Weights of a small transformer language model.
Training: a variant of Muon for these matrices, 1136M tokens, 11684 steps.
Each number is 128 + 24 x the weight over its row's rms, rounded and kept within 0 to 255. Layers, rows and columns count from 0. Numbers have three digits each. The size before them is the row's rms in percent of the matrix's.

# layer 5 MLP gate, 2304x576, rms 0.16, rows 465-498, columns 192-383
094:136093141113144142119118084142151133134110126136065071135091123099098094135171120134176143173125152133148117085102111140117070147122125124133136120126104067115158116139120131136145101115125178138148094105133102112143131167152092113110119103151139133113142130135133147092108133098120190120149106120105101106154120133112106130105115155115156178130129152092146096142084128102156152134127135186121111163094127098158141166095109140141138150118118121170153126086118118107134135170126108145145175107130122102143102143109105133135123140106152150165123133103136141097154129155079108122
106:117140104124152133125098187161130078137081135114188134130140137149110101146105153122134120143109147106133187126119165105123155157124175103135143160102098153167155103130114132173156105105106126103132130134120164134122103153195158156123117110151093106121104166144123102137139109111101158170110105147155149138081159119152137126142191169128131109162106161102114170109075136135106146138082128150094135140145097137141127105159128120106143075140163106118113160143114116103163146136124149139153115131098157111124171125082131150155137125181144149157103149128113135129163133139099186158
101:132131119121110107134116149089110120136133122079138118130111077117135173179143140111100139130148145152105070122092127126180114150124142113116119110106136101087148095119105115144157129146134134159108116112099091164096134161099138145143174118128137129126147137127143155120076096143136152141134124125138173127084110142089114108108166140100163113143165104120097165138134122140170144112133138128140175112137150160118130150116128158077157141132145125136142175169157097117103121109124119143120120122153156182108134169149136161158120123164128162126153085091181113104110144156112128147
108:109140130121150102068111131135147185153094137099057127131141146139137105118150122178132117161097133098148135147123138114125104120102112122178168158122150147137154119122137106138140188139137138139109146126079166109150116113138158107120125135152135152175187110113124128139140133170152115114098120113128134126144143162125142145120123146092127157094115107139117119124132093150109159112141113157122139118162071084112107176076138114131107097133124098144139104117130159083139135162157126130152189093136122103145127102159112161110098108133112139114134085161141146090153150113093127144
106:106122148148130138111136165153151132159101138090126083112104119150141121131123106118138101150131119170084117137123127125103058079133109133104146141167132144152143072156100162172090139126087104162144122112088148139145148125158105113114117160080116119114124110115134128091155153146140120114099147150117108145144128111125178127113116111111132142098120163151158102136167120137134129098123118156136116137121141123130071131155119103128139101131155163179133155138124098098103115122176135107137139163122145103125123150113112075121107094183140187125112152130157098118105148105119138160
099:113075127138115140135181140111147108132114135121132118114121114119135126132137117170149130129121158150122131116134138110147123106137131134106127119126143108161106160106134149123141150156114157121102152090125111132146102141155119141175122139103074092126105135075105122112136117110150104124132144116153113165072150114148110119125140087161133089108090145152125164103111112090096096110120149120137103092099103133120147125131090099185111163126167109173108136150127117150126120127126166115090117122160150152106144141080132086133159148152129117108123151128139128157123098061161114100
090:153094157110164120117108099106100128163155160121118109152096142122170141159138151121106133119094115118095101134122123115136146138103094135164120148119077104120115162121156121123140112110130092111139134178116145152144155137127110147171119102168139117123100162105113153129108114142185096091107097170136118144146102122145089176173130129113118136142108116124142105160141167135092139155176148141176144123076159168170115103116145135133182136100119074109192105116106169140131155171120103163144136130120118082125119134112121091161103117143146123144123141116152147160096163133104129107
087:139162117128117157157119123091142103157146138105112146099157129157163125131123121127122108106146159139138105130096175131131124128150117106137161122134113148161115113127150061092103152104080116136113131132099132114170134112126166144126177170157146104126127144137111156110103126123153128079155155091131045119099138136083105129143132126167141131145096115118154107121130125112163133139142117109160098152113111168138161125134126144150151103143171125141129171122161168120144140155131120143105198114093084149131155117116152089132114116136152073140140103131120119140159127159111120119
100:152094147097142146131121113147128091117114149134154130129100120136126143117088108127141148151138121167152131144117124161134116125125102127093108102160139139126093106156115092128158130161096148131100115155120154139122174116165133160138162118129094124139127090162182106151142159152073150101099118122162122114150139116169157157136111133064090133128133140121132074146102110139072129113118111134127178134129133118120112112135146131135102094156112120154090185154144110118129143102127151165115129172100136140144116095133100132178138144119118130137106154109093142108153121134132093146
099:107131115122105098094139148125112133109105120114105158141162079121133144161126098133119116102126136133201119091132155173098160149135130146112166170116117106109134137112125116160096103149124156159127136150138138124157119138160093117126122144118100150132118136151129128078117135115141127130133128065074149099137147093127138154107167145143121122069108087132121127115169097109106134098113062135091149151092159140119139140090134105128129121122134124146111175093065123115120141128146157154139128146123152150121129140108135126135121159113145145177140150087127134132141146095132100109
100:116130168115107120116151155125106184142108153149139128142134157117177153125146127107125160125137112129159154122112133155153134129121156136112112139163146113081100111124105127108131133179124141175141100140134095114151114110135125122107161159150146128087152094142167114120135124156128083104078112093146103113138105149130134148135118127152120119103114136111109144102144126122108146126131126073150186139129161122160164110147161129158140128168124101131107111138146100142164148145121100160111124130169164177111107131121153151098100102123087145148168160087118141124165119095090156132
100:111092145132108142108108161147163160156168131138113161165134169126120139076134120194099119074096192154145124146130111102119134106132139127145145118130124161099143153159128177108101093099129141150151061147111110110150080136141141144121129120124117092120139102153150137135155132124133138096125146143167151103122106154155113164133137118112107147111106138120161122183164139137159118129136142106113116143092132145117137133136089096120122138123102129143135146185140133165207168123133147139100124090132154157112134118141115079110142166128132118128147163129114130127121113101143113102
095:122128073152110155111089130142085136115105087107147124117114115120123106124110137109133083129110141137091130134130134108161128085121143130118107135103132122149146111161140129113135114119106115160160150136112119147122135124138159115129159188144119115145091141133130109115167142145100106132109147148112163136110099132109138151156123109097122131152125104156086142120113134175097168098151104100126120137097079130141154121123134147141125111107108120100120129146129133118151102112114146112149141128145143106134179134108116159150109168129131129128136116134149146141134123159096139158
104:102137147131180153137139141146113140109117124083121129108115156125100148145144130162112080122111140095177140131173113124129115121126111097122092132097130123138132081122101117118130124156128111155137158054086137113119102111191121190126127155142122099121198147146101153156121155090146116104141149114097105142132127132129118147102142130124072116116095149121190122101108127094116112100149158130142131141116139128153158135163108132116115135116135148149178158140189175149128099138109133106101135121099143114126123136115118042134094168105148097118166162150114186111127129158133141101
107:103145150126114120149145120155114150112157136131114154141146078094096100120090125105119089134137173129133150118149121132111112121136099114132131083075132127125095108124139156098125100134135148156183145118131139099103143129174163146133118085120104164125136146126125142161101160182094093083126174136145121098133111188153078100185131137119132136152172139133104149125146101153145108142145128141132164156173128127122118081132115093119135174119108120105101132104112133138144084129101153119128107071131121097097127127159136145159131129135128169141115152101100110098095156100139112111
102:110130088099134124121114149157122155112128145146144127146142129108152137124149095153160135112135159120072152105123118104106128159141144173146121120079077120150130133134064175157125110134123124104114158073149184108129126127125151107100148154172128094155111139101116168112158121115110137116113133116103145110125106134109091131132133101124116135089124136115137160123123150097122123103141074120143103102108137118145174147129100136133104127080076152096123176153124118096130133097145134093114143086159160086120139155112070125139133158116151139163112119131124122154144117099119121146
096:107147183145120115121110092121156125145147102165174170110086142124138139098098141104160126129104167136129127143128165142143086135142150148083138087149095114125112110106153111133132110131145148098120121140118128118112133081155122139151148150098169103126085094086157105116146117157142127162153124113097142153147144086160102116106123129084164116138140089111099129110114119137178143144135135117142124135081074103092127156132121129114091141135133094151119121139131162124099113114125130099131125105170102157138143106125088144145137119173157097139084139102151140089119103123148138114
104:138179129120110098129135158136160127153118097141136095133146103110081136129089106134151139142099128099174128120105170164138110152150139117087144180145118110138120111097136122133103130164128140096137152156128122112118113140104134166190146149112142144132111104118096108106171136151139145091121115146116131091138129110136101149160164099129095064079164120154138178200137132118127151109110167129121126097162138126107116103144106140114152126142108142116118120113098121134112116092107120123118159133090151110099142140115139143079123121185095121155087090172097091116090093144135086115
096:107170094114144127121140117106155126102094122129139126127118093124073152167135118073112184115114105158098110094105137053114114117130157100124180094140104118145112080121159129115130136085049155126157132116123073122133159143125115142148136139101096148129093141099156107109069160120136133081094189169156129136130071143138165124168180091115121143177132135139110122141144127130173137115150154146166175149144159133116116134132089143094135135192152156137139137112087111126116145154103132121093134128162117106105150126090181142119134139157162154125130156113134152139111137129070120163
100:085125115092080111117112149130103138159117102189134177126121115113121101082133136216153130136149191114133125097070121124138116149101142149114133131142118090115147120082131107150118114122111062120126138190105131135126115120121135099134103156141130124142130144129108157130113140169171134099134150134141121110114136088135147161103151151119088135135128069096109121173141182122136126142115146161090123123120143109116117113136158167118140136107127134135135142148125139140133159105072126119095123115139108137082150139166160117181118190120138117147112121146123184083148103119109148101
101:094141145121101159108115101144151113165145143145138161151065142126128125116086088203141143142144102115187101146147175103174156123139081118163104136149144145184148118140086147112149160102132138142124137149138125092138149131133050134155153132093125170123141136133106097126136149094169173120163094098150120114113070175118137146157095138105115145157152126112098147138096140113159065116121139130135105097144137135127165118113179113126125132122147109123171147119169123145173118124108111136105098148173136136113181113184149092121144143159132150119122085099145109154139110159152147079
097:103159145132110113103144147150162094105155147089126134122099166113093127114137158150127157177085131144107127091154112101128132171183095135101162121110141173140152138116153147114145122199098117106131159135089131131113168124141122178098102108095151106106110108166111082141109133136133166124122119115106075109129171100145146115158133112098161135125097138084158100133116157146138115158124083157135092113118091155122124128134149104126083142121117087160140104134126132131127105170087088137160123101117126111142121124058117106117158134124129133109099113110091112114120136122133097068
098:122121137080110141136153142121123160125171119135164127131135118113131160109098134122093135105134096128101221113092130115102178145122153113130132125123125100092179129117139123143112104118126101124102154161127165130127071132093117169127105094091164120120113134167093187133104132134111145087153105152152168107113190097153121174119137121120125135140133072115100148150144076086112150157168139155101092146112107105143147095155136130126175156128163139125122120177116134154138173078130158102150130149163105160109147143156142150102132104091129151117170129101166071138116124091125140099
106:103124107147139074140134168124137163085135144139108127138094138085113102113166150170107097126134092097134087127144141103086101108159148147113124107147116153150139104150153108096146158112142147111152113112111097135117126101135112116095081147104133097113182155140103121145108130188070115083133135128133116139166117128103188117108126111101089129108137108095135101158140154159160112114098147163149148132127114126086139155120126151153174146162096136140118137136189101123084104143173119137119107099144114114140139119091117101122120085169147121115119138115146068187162101098115100123
110:165147122085128082106101078112152160118080121146081123132104128109102118167167109114163164140151140136126136162155102144116138162112097113125083134143104102150173099179123172130144140095103148092106125095157089125158107133106115120152117140123122099140132079123158141122132109106123129125152144079101123128122164147132132164084121102165133097121142107075129155119125135114141117124162146156104108129128127163183151105136115116142106090099169114138114100137128140145117113146094131133146153182129144161165120145137179145152108125094139145139137123114161116083099135108134141146
103:098124091137138158131148114133146080131111125132160119085079075148125092068119114081138110095150110149097107128148123093134140156114155176126141119133087130125089139082152145100120093152121122130097156122140148115114105118169120089177139077150122086148091126120162165140107128103106139125123107132117127115166139127138098182098081161128142117096139149127121092159182105097115139132128154123130106145153202102130134150104142154116106128154140125131105163193146171134125136128137109129119126106141122139130094119155118097118145155121123079124093132095123112152129144170155138082
096:090093144114131105113155117111151123144141151161126141118150065163131124115186140136100162155142120145145103099149083109131164157097125138134112139131077148156093114129140147115179125094177106130147136134136098132150199083123091115149080115114165132138103130105133163176133110141107129142096148130150114082138144099133107130134152107125139139125143125146114132137115104107165132123107117128148156119159099134126180113099090145088116117129105152128118108135137135132102087114145103136147119122145185114122167125154162127155158118100164166197144171133119102143179149134134137126
096:149166147132119119113124158092100136153156095178100130102146081130106115140117161140129134132125113166174163108118128160163176081118142175106113115169105129148083130127115139122121082107089164112124117146121139179122141146126154069125140104095094106124115119136088145131128129152125138151135121144136098127104114148119107135129150170129117114153100156093150105141137123135103111138112090110152136105153152186154153134107128168129128141095146102119145098135143133106136174141106143146187105097135114151090139174143110088122147130186117140157084093092109096130148153132067129131
095:129130153124070117143158164071157150132098126152126099103121126145151176125107128087142119098105127109176154132142148135121123168131109088051156125133139126107140088116060107126140141137103119094092152103178149116118123146125131125152119156119139079125120109101100150099073146100136163127150137130136157131189115139107125116118113130146139123158102143142113124126146087152098165109144147093119111105173165133125138124145145117078151129157094101133130080133162090113118121116128115147110131147156147191103106157117115119140114107107161084086137086122154132114120100174123145168
102:139134110128126090098088165105140111115136119093129116105091113154125126200121127165117094121083099146114113111104177144119114114125180075118121104105121075104136143152137099124109129128123130150128109184184147093172146139120139151158114095139081149129139108110127167161148157124131128142138133123093126151099127120170150120132113131122145102147153143145106162141092110130112164121120092165107129106131143145113142145104094155114159175116123117110167112146075182127144161126138139108115140107144149105146095151119110127155121108147107143119131117092132121118107104152136134119
078:144114126148117130162172151189095143133171117123173111072143121134150102133118138149127055094130185132115124101134158138146168101150143063154142072144154121136117145140083111129162144144126087108131144129111132132163144159105109156109105151113102128155095119181086162044093124106167152105123101109170141143126127141146159125103106157117140111102128126129119135128166123127112156154141140123183081129119122174154149083148134132159105141198104107134089138117100164113127107114102081138121107136135142152089099131135121112116112114078173124116084100110131090145141108131146084149
091:113111156140152121117098145068126138100133116135153100175141117130125145103147073140157200115106157087124141121096136143093162115165136087074116124163142093094165160099139126111151142109089111134113124094138126170079141111135146127113085122089139143084189142122148148114158062185149090140094141109151122122110159113139154195131149133145143123123087128132123152124112107149128156162140096130141122146088184113127132128126116097119063168109139128113129152117152159129130114126122109153127102126133144147140125127090158127098109150157174103133139175122119151125139132117141095124
097:095171096132101145131164134141125134114114137173115146116164102086079096090145162126089113143128134133096119153142148130135137144097111151145130124122122146094134085135135157165152141137118155137098104108110148111142095110106143121118093103108119063118115124151119182141125107095138115106148101126134105138126165123080141102076102137121103102163154121131133133133125168126127131146145132129113165084152130154143061124109122131107129139123153132134099158093089113134087143131121163116134141081127131153102127150158165172145136151116107151167079147129142144137139149100097162123
096:138153128138128102149134133087134079113133119111090163124153108100125154089133099138131134121133064092125137132121064126109195124124143081142134126105139179070130132124104092123107151114126132103122113136099105126167099164125135095137127107108147127143103115120091099158171125170152122121121150105168124083132120150170116113120167116129124164144089126146170114186118141129139181113098166082156141119158133126119138127133122131111149122162125115147141134141145171120134121124148144142104117173133111133132126148126181152156139151084154146131140111116115107149129107133108123144